python train.py --d_model=160 --vocab_size=2048 --rope_fraction=1.0 --tie_embeddings=true --lr_mult_down=2.0 --decay_shape="linear" --train_tokens=192800000
Each number is 500 + 25 x the weight over the matrix's rms, rounded and kept within 0 to 999. Layers, rows and columns count from 0. Numbers have three digits each.

# layer 8 MLP up, 640x160, rms 0.234, rows 11-97, columns 80-159
466520503474525488477493510493515473466489511533486490502463506485442509497469473500482543494511503484508532570498499494507461484510490523499523525501515509495513507500518448533558470542480529495578484478505486456479540485503495495498515542
530533485454509478487518503492491510495500531524511494495473479502513517505543492469485479498457492508486539508535479521505471503527499501519507506439492498507537508508486504497514492502485478530475489469488475493509540469471522533448443500
525521482527479547525522442466483492518526535434525528503522511486491481460457511469513500529491509514477523512499513509519464533466479455537473507507543511492522515545483495486479487491518507467496535530491456517510494519523526492485514523
517498468536502517521468558510529516487519516511505475495494473479540522481462453527515476493481529481552470471507512506511494496525486494527501447494489467503528538493484509519499489527546503495510509461535457526519498449509546487478497465
462515512465512469469520451514475478495500484526477539481465495497503480496444516496488541537520470493478482463490446536538491485496481518464459471505523489456508516433500516481528453463463512479471523456497494494492441488515492503479520489
484485520514530530476479481521490477465480515487463499508473463478475470496467480498469474492504482496492502482515492575479462456413509470518501461511452507502507488508475500482496477504498503462498492490490484474485501508530506513537499471
543518498515501533538474506467490512498505538519543493487509492506479540470454501497506507494468464477492516501479500500494521512481541511505509443468544527494503498536522476500474474551467486490481496483543502471492516505484507519485454538
456534496475470490491491528480482503499528506521488579504481504510502463488536535493517539463485455494513527493501521475485514468513496492513479521557507532484506485521482534551501466600456470443536527517498539539478489512566523464467520500
521491511517459497482490515498491519491506561518468509508472480522468462464528499488497503488454458554501523516480503487521502496474455521514482476510525484519503486499508497461534495504511492488517496461490505521450492501497512517501470498
488486497510531456463491465522481491515500515516497527524517526519492508452491485468506476542464513494491506518478491509491490479492490525467534536510508469466501527495451482517504478501463511500512504524499468515502534513457494493559519564
521523550536468505469492464491517509474511499495468499472503504477514499516482501499527495459509491492497551514507467488503441500506534520468471465471465497505538491515538512503491517494533534581493500481469503486478486505476505516480473497
470474486503512503480442471505519467462525508499494461576510478510538498535488471495474511453540493498488483514485549487526504497524484511486487491477518452473499487484449469500528486484529480487497447545501510494500510508505486475524498571
489521479475503473509481498470485520530523497502486562510504459546454479478474448527450512447526513507524517494531539495490509479515515434534509520483515463505490470460505515539517490490531467523508498455491463498505434500542468557522539538
509457520483520471516530521489442559563433535486490495499516506547482492478511479485511505516512532490508554510506486537495474535520544505487468503507492482489508493507540457531543500474500491511544428467482505482511516473497525530494468544
497506548502486441460500513490514501501464464503503603480491463510501483511523514554495591567538474447506522505483529498523491504445510485506514509519497497524483515510503477485493478487503507523490496540517490509514518562480487489491491545
448533482463494467507516481477510518512474508523524477507486515520495499462517484528471483462499489501473505484488490507504463519535471501491505498501534487474532504504467533495491507478481523477525502469484381505548534522515485496485484532
480478481507497510451550494477511482520494516548510479475473490476486478511509495462533474560514552505463497491505511522490474497468491498459549447491496528488520511518479500500531470513510515540500495501499476458511510506491478454518479516
527498482495478512501511513516474517473519518527480502510463508512507472490476485518502534482502493495506501513479455507488518513520544533478476542543503483484535459481490525475549458492490496514517495496496503489477485490504489514545515511
510488542508542531486518503540502498484480510521500525483468500476518473515508478499461581507510536494493496515493495503498507470536481467495474501517493479523484490449523503499519507515497450507526517488563488519443502520514501503459485535
523501421549471499479485446495558492485477519502473526478500510523449477480430468465499504513488474476519521513482466536474533523462518500551430484511503504555497464533544524551494504546528491476490522484476514498524486506486493555482517475
490460517487544491469519546534467541500457476532491515501483480532522541527458528495533514472486502481546514523521509488464552506532555519511502472475508498489467497516493458492510473536527477544513484513503487484515522515523489509518514521
509524532534510499518509524553502490479512499529471494514516481478493540465501491519508506487505506490456503496530490506451512490476511496521475539482532515478526489533472486505510526557515516495512513514485468498510478494538519505506527471
511489467499523544525516494500534515496514478528477497476518506505460482526456493493519482480496511511477498469476532505505494510501550512525522490508518499508485528448498499465498499504487501491496496509515470505499453482471518514484471479
487477489487443481514537480475490503485483541502516536563536513504484483521489489534514523504496508496477427473499498508526520466466448464496527449512486502451508511477526503499501504508460503488511505506501484470512493516526548524486440551
535453522429536478469521496514562447472502486480497505552512474504481512509478483502507509514543495494477525550469484516491447471490473508495532483484458474481547507481465543500490500466512525489472482499510494518500468528489521501491484500
527518546477464515515476513482498485486509465472535523536494475493483498470501485468479535482497457488471519524458522475486564559498511487439482514533523496484510478540421512462498499523505537550524473469486477484487509491523498521473514483
494514491454500535577483570503479548492498495481534491481478518519502539477533518524468516442534537547492501527526517511496487500511513519484533450485487513471503473551499486534451528504513510519533504515485480487526491494479544549498512482
501448502481511470514505478525457509502500522520544501483500519469521506512468514536498495504469479542525536542479469493491470483509563481513549480525518534524545482468479496466498515504529507513513492512487483529536474458472528479506520540
481504525452482492503511503507503485513463517519490475512500488530494519459501484412490532487501491495506421482518507528486502494484513519502483513509512476491523499517511489491523541510511529503515494468551502533541482523507462492484524501
472526505483520518491500492476527541543500523481496488464510484447515530528493478490494465496491526558463511506472540508517527509489500511504538499519482473491447546464502491509492548517545539517535496511515505483473517527518511506509504493
529468542472490537535496509541468519517482534513492518517502499504456509534503477482524485517477518512503523468531547502514503555474496544496496483437484527469540509468467480482560440523503483479467478492527484524469526531519486478517511526
483508514495516525532502580494548477499498473485480476506509491522504477483518498479512507526512482558562534447509476501492517472492478472465501511471512508509539492486481453508512500519509492508485513489502482502521504460475466498508516476
509505504508451485477530537515501497515477531496524498513540515514527493468461471498501515557506516545479508497499550525494517469517479503493486507499496440515467477506497529486514499487482491517531499568507488500527513525505510469520476510
493509492497486526500456506559455493537521468491507472464479518529496481485484433492520510483509491522519487517520522495529461490479465496503504504514502497491482473498523513522545509552506476488474487531456504470488509519482489460501498486
490511478498489523500485500521513486512488463510551503496505507482466484498513497533501502504494498527448533479518504530544518497482518494494485499501457488469527458541515531521586516505492467522503547438522507508511530500512454458522497495
547464487516500482506473484488538498497541485504467531504505503517482558493499499526462525529539489483558502527492476567510488484559513546505494530467503452482512497468471476428577466459479488444467474536505477485536500486503509527479483477
489495489460493522478493509502476495459532519464480532509508443515503486552486486455532530531522504488446536507529488568471515533490468546523479495502474510487511512501508486509490477515516496489517513455486503466504431471465546526519521468
499517477495499473493459486494538502516497440453512504504496521514504506510488507486422479551481496481483513504487522482515522490453516534504521469525521512494464510494511506509485503480512528502531485469493509502516508483506501500504522509
460475471499494534505478458464512541482544481509507517498481467520522529483509482528462458477484502458488487517489504505506495512487470502469472512445509471456484492505485503460528520469483495505494473477518513565526503524490556487502533505
518492515522491485526456495470464495456481545538482457473520502529523514488511521506511533459527495496474502561469488509516501481508509503522514507514506459445493494457524506548531490477484555509512520492462502510500487478528494518510511524
501512506478472498499522548468488525557507516455472500479499543493495546503519466529544525532470533488476505497505519486437444515512471514502511544542459528492529517494454515516549527487531467474455489507459522496496501503516485492534519522
451510512513467474512462510482469472507514476483480470518488520515520529481475485503491479508473505483510485486516518493504497478514479488509495522537488506502511529503470531501488467487484531519486518479493484501515516540522506507495484525
465473510483493484510485522514508479508474505519524497471507492508496475498465471508493486479535466514513494525514477522513503522481517454503503480544549504445515503498533501520501525450514492513567502550474509497480528548450510462484482544
489475484474499529510483476546507519511509518500494513524504533471482475486576480473439439489456473510509491455533477474489501510514501511521505513517491530493496547479511484530485469490496506487556490506523498516480495505469508465476449489
470521509507496486495512548473507494507479499540484495507511544464509512550530465539502503510478553513475484504538509482491522504511474502524458476492530475507475532547520496525539521516483486483472508550492492451489521533463531530478512542
527519510509482495490484484466508505530460549476491484479515495497503476513455482499481509497494493484492483524453539510472544476504487498500476494476475500496472500492480508508502505495495498534491500465490448485506488481484513515486462505
473483497499448458495544511515506448503500476504533568492526535469490481483528515513527545521524504439521510451487534531547526511504517494530559475476510484517553471478579477537478507507473504495501441518502518504474488453529493430518477471
498521535512500518517508482489464487516456494488502525490521536490506476502508494493522485492509488479461475534521453507529498488491487506498499492489507518521516524481520469503496495475464528504514496464530497521488496514526542495491459480
564524505504522538478492502521498508465463493501477494498491537509500554470499534464524473521494514460492506478506538547478508567514464450469474472519497530513452483505485431516526487474464477534524462470486507487560465529488518423529450481
482489500514507502510506520492551481498556509538498566489544471534517484530466498552493536490528478508535467467514502488530489498473501521471542481470500491537452451495490490459562482511511464514477520457515415545529451503511509517484509518
482471428442533466517496466490521496476489517505468494514489483464544492471511500527510508466461533505489491506519484494490510515476504507497558500468534524521488479479502480503486458519518480490524476474438512501497447509512521502520516473
534503473538520428468496536451507524516480486523506513536469541544508562472488435502485508499500456517497471478485494479499524485494522528493524478488451502473526550481507536492495460464541522500498511514571443533512512482492540520542516510
483484504462494481477492503460505483457470467493515514461511483518521481488576503477542496477490541477467488485450505500495482516493538531482538501480506485468487502498502473505511475519466514494470495509498502478506486492520525478485499518
501514496556470479529518456547504500516512564514479567517522444488465478475490472501516492514514492481487502519451481463499512494526486563499526474465494511548540543499484494492510532501496508495510495530464499487598499517520509500493502479
481487508493492523530500494537510487531487498460529475507509482478524505503487499503518532492524537522503502501526522510482501482498468480494458476490533477527532474556477473519496503486485495508481498559528488511511493515505527487495517522
507514493513477491476527507516441531495449499512509515510436520489550507486478516509486546506549445490531493502508489459523500486501523510492529504492488519486514482533517476510531437499545495523476528476527511481528518523497502439487512500
463452489452531519500448463493462467504522456508470524512468491527521510507483497534528507454465486501489536561468498485489430449454444492488527510499522515502525526486519520462551491508500483496455490510542435510517456479512533521474491535
465493457518479472493433479482505540501490466511458512494485545531536527451473484513502485477495430538529487489518494508511495548505559533489514505505446484515504506507520496472520491510504495557456488504500551507498491514512520513486508487
495456452472543506483510550472500499470453494478507494473494451490521496505525520506530478508486442537512502496535490496499536500535479484511490476526526508508533476465533486509509503529484540495450521493506461493533489551506526492487484534
494528478510475480509529488506481474477504501475519472472502499484533464528548466509504531496474507513463502512513561549462493475513501524488522501521463493522464470498461520500497520481482497515475518532487518516522480509470500528512516537
525470432470501499509531482468528499441504486530484480513504504444519521461484501480504556484476511525485493484519502495515494521493502502510463491482498460442488491491475506462512519502479520473463494537510480531457465512502535532501525525
503489482470507443489510481521481458458483470505484536492509526520532426468488509449527472527546503500500482552439517487493510548516488492481472503513470512537533479524536494526493522482454536459493510488462482478494470507502502517482488512
520554476493482477484481482461465507502494476534482493496461450461474508503495518519513488506467498484509495491489480491514510492514511509536508471485488496523464470500490472451488519509539465498526518516507496520576532470495516495499473497
528485489509490501525490486518502478492492459523478503482526452517508497509454445557510499447542492515467510471516531518498483539473536514499521508518508475481470469507494474451460476467511466493496474467501496480533509488489511521511524519
497441503471513524473504536520506487504473515465530486521477511557524487457460529475524518522517533517503537492497436506479497486496466471519496488423518464455543511497470486489525475493482492480479522513510421522551515529496526478458448501
493567492527469484554505574489463547552508503508470499488464481493472492461535482473481501526481445495481468484545510507535545500524488507468500479503476501512524545515486486449479475471517503485472497514485479502491479478468498497493480450
510527510490537538499512510493494519488494505469486481496516521514484513502474492471506510487500490470501486525483486492529510514457521483518528454479491545477517518499492510467515529479513474510488520500520477502525506496502555486473493495
497498475484479528547522498517548482500481496472494553510482527493505517513496517498527511549475493479506512473488510536493493499481492492496463511514458478533511482550496481527498484501486510551506459474521509499485510495578487522457500474
526493463529502518475489502489499492520496497457485442520516518517506507503518509492476527493526445504486473480520481488532486512487488531505508501503494479501480483497538476516483469496538509536505523511471489495508473505535493494530481494
520482422479452514529464480473531530517486529509476528458537522516493463486518469513460445510510504530502460493490471513459505496488486489459505404473551467487514513497481512536526492508529493551499505468491490481483512541479495508525537473
479538501476479504520489488539489487501466529517487472513477479516535533486507498517511546512489527504447481492491504546515505538505479492535519488538485500460527521512450484495522531498485473527499529524502498486468487504520504500492507507
490527509532504480504467519517476454524541491536472558470493479486478503478512481559462484503485493490508526500491507539492505523510519498522490494518507515505491561490484486465508550520579498488474487500514523507499508509488518463510560486
492514497498478530522492510467489526518482522511455508555495494510509502490487521533502475479471479520447466546454526471516489489538481474536501490518507504544491529501462491503498491490512485492525498483493469503483498510488525522480490548
485466435509517530515449489502442508519482505530494552500535469480519490500476532487492520498480478471546471487467441478502491482496558512509487488476518521511472518525471493506476469505534526477457463518532507506488495509504485525542514487
484484444551485515495468480499505501529492503526522517478509505525476508510486540530501492511445517532514510584484466483531530539531509403473522490467516494493528486527478505551512479487497563510515478524506517527538523472489531547549508489
479531484509489514517482492482469478519477543505518473491512459512481465454506500530477548490521530497478491500532509537479464506495504513516498502540501443506516498509464543468525523519506498527481493529466506516480523475460492522485504468
530459489461525519500480480495504490495532508488533522449521491451512516515522495495514523467478490494524522524503523520484512494467480477492532470456469486506501429469497523461489508527503517465513457507477575488477474453499512462513533517
466551508451488532515493486565482518481484525498479513484472501470469445456492528505527471503507499461522533460480449474500494509503545507484492466479510559541517558508501489463510525484527517503462499477499528486485466524451523503594496518
500477512469530527510492489483509517486529485483508510516501546492499488451466509542500460499495454516510506522497503472484511510503485500513467490473507502515517499501481539493523489479506498508495524509500491492504510528508527507501482477
525530512479518464513488509514475510476519496478502500489495504518537532465472552481514514491513505515428486500517467528489516511511461490496491467495533490508532475535435536494472525557491483492456496534494461514551498503511491539477494520
455508503492465462480489470525474526501503460503483522503496519535503478519485440497533514487442481481500453478563486544455541469528531508494520437526465530477507483498471472501503453500520499510506500497506495477533487521462506472522491528
483481506512459498552479520529522523507521534499502475525527505513468503444481497521505570476512495503489528500503477469485522504485480533477514506480466528536525494502437495467471486518500496485496498471501472460532511433478481496502505517
556515445488519439479518506510445480504557489539551513528506452495501495511514459513472524516553501477467537505485457489500486522497470479511552515534521509525527525558496555508476505516515528510454483489479490504492489528495501446518465473
490497521493489530481481513551490477498518495452526500476506490419491510473486519476498507486526497531474506498568484488465488491497517503511519510494490495502523491473530461517499523506498505544475526531502484480492484474482494486485474518
501529483507491489514482492489469527504507526470518470497536471502480528507510467514514484502519509531471516492468511499477523516495461507495523529478489507465481509448451487509478479544512514556462520527531488481519523535526516506512528499
514514435497475509507513528540507525494506521439480490510510500550515459473485488515491487469488536508488497516481520486503467561518485496517509502477488489480487459491472521493523523501554483466483514552449490480481506464465515490493520464
470549500488525508514490520501457515515495493513484502479492515475490555498492514529505527532465488517524537473493514491514474522506524520535509507515494493511512513521534505520516475529497463503507463539509492495495466512456515533522520538
# layer 8 MLP down (transposed), 640x160, rms 0.225, rows 11-96, columns 80-159
466520481501493477519478512486481472455455546513509482461489516508488534485507488499509501517546471505505516512506484491515522492484524531502504514515506492522527460512507485529518480466459538484450488523508491462466521459499418559505496541
500507526496505508492517465523438497482532446493511458457508501467480503506477516485502502505484463520517517540500467540493457513504498529534471509492515515531506500541512521511489469507461474443480522530469494516493525479512469503464554500
516486446513531512510487495469501473475509537528520538494520513534517458497463529510476517508478501491536499519514461475552474508537487496467553474547527493489523520522488486500525478515515523481505520537504516483527518501519459510529481487
534532518531542432505509487514515457502523546523525466464481480540502486539483488501537468462483507533472495542497496525513487509491481444468511493492495523511489520508567538491494494463492472486496434525475483493510492521481506510485523435
487445498455489515533532512499470472480489496459516457568530486495474506483492494498515473515506516510525458495435470514488454526491494523506487507537488486482489498464485548531505499470508472452510500486475509497530488489494518488501464457
491480497475494509488530481509482490498516512501491474567511526457471497517462502488532514520510522508506507458550509487469483500487423495499498485525485529506479473509560491518478518505505546528495486545425489489504556513461533491487498517
463483511523506498529492520450468507517548493494525477517452475512446510500482481493517466462484499450475535517464498500477516522485512552480531524453557477490497504527507478500479459503501483497488490500471508492486476480469552482497488482
457530479526515551501514498458514492469539526516498546526504525497484515513486510492534504524467503486528549477498506495464458478505508498468460504456473479508439507531511526483507509531459560474568540463483543500485495470453579476494469515
504523469487528473468485495485501527440505506497514451479480491480495501467500554494477499459491522511485485499547512471518498530475471486499519493527493521501516514489471512553534503492522505548510509491498494508497526509494472503541507499
501477495485509507513518482499538462494535529511507438476487515482487519495508533470522493516501500533473539493508521495463528487470448533479474492495506523506496565492479524512488534506522506561550481503492512501495510492483496486490469486
474508498507506528482524471511567529527480516500475486471499492524526532506500469523487471481474470480501479460518477509484515533504532510502507532514497480495516523534522499517508486480537522501522487499548478507512518528473488504464547480
497528498549490483538504492425500501469479495481531522454503498512496523520472481507482511516525482480485506509523483488488490538525496498480521494528506499441531506490492503500521512502477495503482497485513525520518523494438494542503527462
485502535486532451504481485524448554469545478508528462483473526493485504536509512536514475471517506519510488493467497493516480499495537518543533546465529425519485502500498533491444472569510485493488562501548501500548433505523512543504467488
512521484497489518511523497494484511500556530469510460516479550492563556461501545490515535487482503548512525467531453515533467510504505510502550556460471534448525482504506543480476498516517497475504492476472494466539511458531470486492513478
514461483525484410479537473543489507457527532494498504478503508465501495471468533542465448480523457515500530471520505500483505499507481445498501521518521466473538488520501463493522503462479507503524480510488464565511491491477516516531506485
501479508511469499447475488499496480504490477489523518519512537503507488520522518485554504525478497485517553472514501489496524538526481520436484467470521537470491488483512532497456456515542458535480466488505486506518489522483481477480451458
505508515537505511466490505519522455478491484488488492491483494504476492536459531496519470515490539476493483558535485481494496447491507485540522499486477476532459533532475551535490550522497478467500518505500496507475490523505500539514504503
457505483491520474504476474485498502485536516500491466517522504545563518541533509518491472477508483480541527499494548510528508493472470502483484516475511476508436499513534519495487460487488507501500508484477530532438486481506471512499479524
482482524490527478533508505505517489509468504485527442529521477510445569522505478513554486488526518465481513502504517537526481477539517507488459498493469560522516492525477469514508509469489494514519486437493502521513489534521529504564481504
473533521515547501473540534451539506509489482472472566494487473510497543501542478502482506544466472525489481582534483431498477519532482499477503496494482520545535511499504499489547441483481532538475487494497497475527517508500511492530533496
490540481496489497498518510526507501484502474492468508477483438498476522543469481485544473504482467460476515500501475509521489535477514433465511439475548486470508544488507512523483535531493509489476453492509469498487488543478428470515472478
459503439525499559538499508550499524562534510467506479440470517502494515493501483518471479496479503517462513497505545457509498525489494509496525514538536492484476486505511475572478526521486478486494516524509449486539481488462450511473496477
498525504465485498474514495506508518492501527510494502474528524516515506530517499505485465505492495488467464507505492502552491505510419504445541513525550512461487508489537510493478484493518497503512498465499490523467496534479491497475494468
526500536515506492474531512483525490529484486519563526498464465474486518505500517475493494477501550493490441521483508448492492436525488476487494457501491519434506456475494508480482513491510515490562521495514531485476530501503483482475475488
517493453473559483488485528502497469486510511487492552478472522534505512461498476511488490477509453487483473532571496467460511489463506476489480511489489502459475477503503511470508501496497461479557491527507501448451517527467475481524503513
498446489485475480478492492461474508475462474537523511515523472456533486500512492517496504514526503495491516539524520457485496452514458533469484541510514511488510478520477500533478474480516528501514498514501536460493481519551528452501495529
500487471475494463505520518524484504531520518530504545520512501459479538510493498530498513500513516534499513481490456503504509481484456463533512474490478412536485435491444556551459509539529538468500482496484496521551478460527511534526476547
509552491525444487473527501502479491504487483479485463492523496499508534489482477510479495538540497513526515526532507504513505517551503492504476501551490493468500490518472540496483511497517476472528554507515465506473511472509568491479520517
502533518498484495488518478493479527494484514499490448488481472524491502485467519501486487530468480487518482514491506523527498515501490508470496500499508494498463464517524508506513489434486509488513459475505550489486510497470488514480494483
541532479505493478527530529495515472525516520484491501482529494501546480487483451494495509467518527521544506483492521511507487502479511501503478508535490496530493505478531515489511556508506465481538539493513479504504552522483507525504507491
444488484489521465521508497540500503446465533537530504498513493498505506476529521531449476489511516494480440497525513508534469483519523519489488501495504466504504520496519528541504473497504459499471526503501485522437474486468515557544455473
487503518542508521502507492503508493499500528492508441499499481525495486476527527519549518508468530504456511479516492499508502488481507526448478512433523505481487508464489442472491494469494485507463532543498480424464504514488498488502501469
483465494495538506530466481507487517470491509541538549490531518458505493519491522521527474506469521510503561534491512529519509513482521478492479478533522498451507506468526514521463484490504563522526472494508505496477524479513499508515527530
521468480531490497533471518491481511497536479471496461530478474535515496526457505509507452499546490473486515515501473469526509463502493501525459534507474510547512500492508508485516529495474503511485478471518478464520502514517468493544477478
487497511496523463451520464500494472498457502472489431519521503493524520485487522531489518484466478517523522484492510484515435501519486538527483483524479474466466498472492491472506518509516506494489459495493490491503490503479454499500481523
468518534485503511512517503473542461453520472471484555466461520493507539516532510503516527528519459508524577487527487552546481479605511577473460523511506521527516523513461486493522522502492491543483516511518505517501499486464450505467490520
495555547494476515480502503484520524519459492507472522531486509498497481503481506532514483504517506535490492496527520538498464493510507519472550494495500491475503481485521516494463508495521458532507425453488477538519476543464487555520538479
543489440519498475491506482483481493460468482514463479499492520502453476489509500462512503512534493497487489511527555496517514497519549483513526491508492459501517468476496476523487510486453463484490483516522472471441489470493503508512498503
499496535489529511507486534460466516485520539527490499518500487486503506492511497534490463482483505463487488538543531464468504558530443466538472490444501523465469500478507487457512505518456502537505437530503491501515515518557501492532471498
484531515492491497498443499508476523513453543513481518505516483512506531514504519497522532526470520532466500458525520471499531492494505498504520478495483483512521523513505543516465506500518515484460507487533475487493497489494473462509506521
493518478485526497487530512469470570480571508504525504469501503497509516466473500487482474522552455509495466483520541466525468495486491525508512500521505525515501516486465554515489488452506463496478478508477516522472489505532505541481510512
493498508507486497491480490489509531499483507507516397515496502526521490505496501493496493483513494501498519488495465496489514476522482494495494483477473512493484499536486510494508495499484514528478529495477513503481475520449482512474527494
494490476525518518463455515517507523508487448478522497494490493555514529497490496513505473517536479507504505499502510467522514499485483492498534511524498504546466521502519498475470522482509510511493494562499538490558532492491462494510542480
471520545502544505510455501488480452506520501507541425451498470469484512515507505551528518477497526521500544488491502511494509451491463505538436473509470472522479503514526499508481498512480506466512511451536479518471506571489487500508488482
467538522520480509502455457490441541483490490438525450466508575532468472504510485505487516519490506457520484494507526503472483462522518484459481525542458511525486467555456478442470498533526519493537490518448481490463493505503462515525530557
504525483497516486471517470485534496510490501489493476493484515527510509482500509500488480508464515510497486501508495511516533523482491492502496524497490469500509501502494516467443496467478475503464481530477530467455484527521497498494542507
520510486479546518524505509478511540467527495501531538516542493485510558458508529449472504508483551526552510523507526534497491499542484535479506476503508513515487505531494499484533484503516477528478492496474491549498490458527452511514481496
551487516494459478555462492535495491513499479512508504528456490521516508505502492488528496485463527492436485527508471494508522492518550491461515488493557494547534525516503520478514499507488502456505521509490540494478512464473488540494519530
486487516530532527537496437466491488446466504474483466505500447479519495504506432510499494514526516522533535529494517535493513480487489518427473472482525521508498526436444507491523513480457481525536496545466548455511480528540492456503514436
506491582518518533493465495500538490532504474490505513528520484492475496454460474547490480487492492496511475533499510516573483491472459477467471468520537510533469501487527528487506512570482511531531503502502505491524527482501476515494532470
485524487507440488505479432519478514472461489511492423512489472482461495495478527523509507495502514501512477520486490506483474556504477495478485516503486535512504516487505535491470454482504498483480507525505521523515479478486511492463497523
482526529542432525469507502460552505518541480547520511546497514503488486474517492512475504531504532527505494509466532471473544501498492503482468490521480484490476516544532550497490512527452478505499505506479546504496484518495485555473489503
518480494430493470500485490479499559504489474513482492451515520493526493507513521482463448498487523511505528499462501512506504496562483496517503516533473523491459515457481506516471514508498540471500485560502531499481471492551486502475517499
522453451518511487484477505510512500524499481478501492518476524529498497508520480516463541517526497509517456484495534473531517478519517528506518483481496525511467492522488497521539484477497460473547507473531472498564504528484545485494517435
474499512494532500541515507515481436494469486488481507481498525506502474522559536494465499505500569492489506487526521526466499523482516521502541502458525501484510527495473491476460492511532517502482486505512474528536502489582470513493511476
544491476528485505504554504493486527493518496528508474502492478476504442475481489530478521509501481462516512486488548461523512519489489527477478486512480476529519520482504541471498535483531536434516484484509474516508511546513535513496474512
479481509522449491540522560460520526523496544471481530473531449477503488489483525503525495468495441497496485559510521479505485470492487519498528527486512457452538506583512497515511510471472523495508471487503537507500506566468540501516497527
536530494474518554456459517460491516504516468466529522484479465525524451484527463505537500502504519458506487510499488473493489478520503517487515498482524476494555527547464495512483523475494522490476463491536583512493534514502475526494512505
457534544506484515467494504485547495497472524476521473474471459498465501503522496502481464533530478518518486545498497481495486502441537479508497532487525529527485496515474533461503510505499537509533473446443525530495508469510488472525486511
493511495523478499513516540519472477504455473516443463521478473543520467501477503464489533483515478499502504523515479526496477533468496521479473501472465493520498513493530506487519522492504544527470469466495516455518495532511508514523507499
509522488502504508529515503488513500502510519468501464559463517502501513473491479494538541517511472525503560491554517519484489512504546483512537503501562533510504474455485500525492553481449481461520516482515492482469496474472524489510469498
509501543523459496490503487452523463472515462523493460461515469508504556467480507455480467521540478472487513474511512477504497515497504515491486479473482492503521499489505522518466512495488514551513476495500505521509541514487522549468479508
506503555468483506475512494505471498532494474496521405513518527499494479480514522506477508506551489497499495513515490503473512451480509525483487519517491473485468487520508527508469493495525507469512508492484528479502470461459477487463508509
506487501523501518509493551508499516538526492480531509495547502542501426471522452503525497506479503495509485494487460499487519518491541516459492495491522540488471489529534519558474499478511505493568511454542468496504487495483473504480482495
486500486485508518491526541546529523531484484511531614521435502541509454526482485500535510519514464533466513525476468489510493541491466488507498505559475481514531462508529499473502496476505524514482516460493480500471507502509493509518487538
558518510543472518513498501510508518482449555497517477483460495517509543502456489518473501445477486486547481488511482475508564510504489514485517523510495462504515521500474513471519537492483476571542504493467536548506472526448482530528501508
514513537475547529506491480458451503516514531512482467519493506502512499483496475480538490506435515512506504482511469510542520498483509503496534460507526538490540497464470509495498507508512511476508505518523476497486536506492495510474513509
500501526500493488513479472489535522488489538495491476490491523520478512500503499469512450523504470419496529509477513534472517527459479514463531546537489515472510542533481508538493511484474500489469505497471564500512500498492544523496500450
502455511525477443489527478493441547492471473492502446489460489534508484524477547516481515485519438493503473488481503456515538473512524507563476544509497552470494500474521457507484481532569486490480541483504508522479549496526507498467506517
485510472531510506517545513544486467511501534534468534500538497509523525507458508532435520486524477470511486476523530496504430504434494521512447454448498503496512503504473460490487483520518493445553521522484485469480528523498498540474533555
515483526535476482513473451494500458452521496502510496493495505525475472485511489498492493468503464487487513508522492494508446516499474483478480500526482515483502517478503497531529509494531505505499532541482476497504491501527486504509479499
527464530500491468481493473445444469486497534481535517526516519530476483562502491523464482494496541528491556498512538454513505471486490499584521467537493469511508527498492503520500520525482513491489478485486491538488487497540525469494531508
480451548536533496509446527524506461516476476516473495504500483492505471498464491432466470498494509508495507467528484491482517512490557499459575492471505474480494474532466537517495543482468484520542549558484530530522498492483466496534497484
553516485520516502584430450550490502534455491490491585559499476496451533507481444494486521504499470534522452504486551482513488543491524503464517548499507542541505503500492494483439485475490504487528518456476492518475503473548495508509496467
489479505545495484517528504468539548516449501515502435466508505500482481455501534514491479496494538496521462543487503494535469500508480484529521455507491496532532514555498538477517490517524507506509463489495552488529537494494536516504467452
476492510492470482476513514503499459466529526491501503516502501522499487491504506502492529499488521500546522487488522485509489525534517498486494477528493506508535496501513496485542527506461498501541541464478481532522499530509486532504510479
527519536500450495507494502481469501464488520520453495444500526526547498515506477514456510511474545497518545507499460508500487497484500483558512521515554498503453463482507490482533512545509477499514532526480511535504445508504494473496486521
477526481522540531495535531501465508462511472490473496509470526533513458592475501510485494535498526529496483533474532490514523424464516487443466484523461559514507537564477499515508529477476498495460495511488477518502481518512497477497505500
514487531506510508494486488539475494502514517542470448471499530503489486508499468483494490509519525477483460486529475479506501498507476483483500495490515511493534512534503487475496510485502503527496503491484488543474455449529508472506518486
497531496483467534506509507532506483487500508482488507526533499502525484472496505465472500483472475486488525488489501500492502458482457499535532564544514496512501486521456554503458522519527539515485504532482467498524519555512490501433514557
493496511484489458480507475537453522485528476506447534502527455543530528459508481470488487502582512490495487543489500495493468470536477540512479482506493473484513476504537501504462496521480525504536532530468514484524519496519508498478505536
486468488504469528524514523434473487455514545500538460501536521502479458484507490486458511503497482504537476505496478523458488494479512484518517464531507469490518518458498512539511487492526458505498529499522503484492504472502498509519531522
531450520520480518512492470509496515511550494528489482488525532476524504495473505504487523509505503532458549491496491468500512537491469526490504553484533515488432506511512489440523502502475445464535502474486439526450482507538431493506520477
476438578504539471521529539515450497517556450495469468498497507485493515517509510486495515499471496473502541479512450525533478452506482491453513500481488462483478500494499468476496492478501536503504487475523542523516490523512503513502502502
513471538486481490510462465536531490504496515475516498480523486477481491510486509492485554472525520471513509543531496471489527498488489484514471452494525514547514488487509486484493526558514489489487467511550527490512481492516519518474503472
525473460455529502500508503450539495510500498477509522496504488502470521447547499433518541496447559498526497514505511500488478487490504545537506479474494525486525520455521465524545507506529506499474506529538495475522499551516484513452525506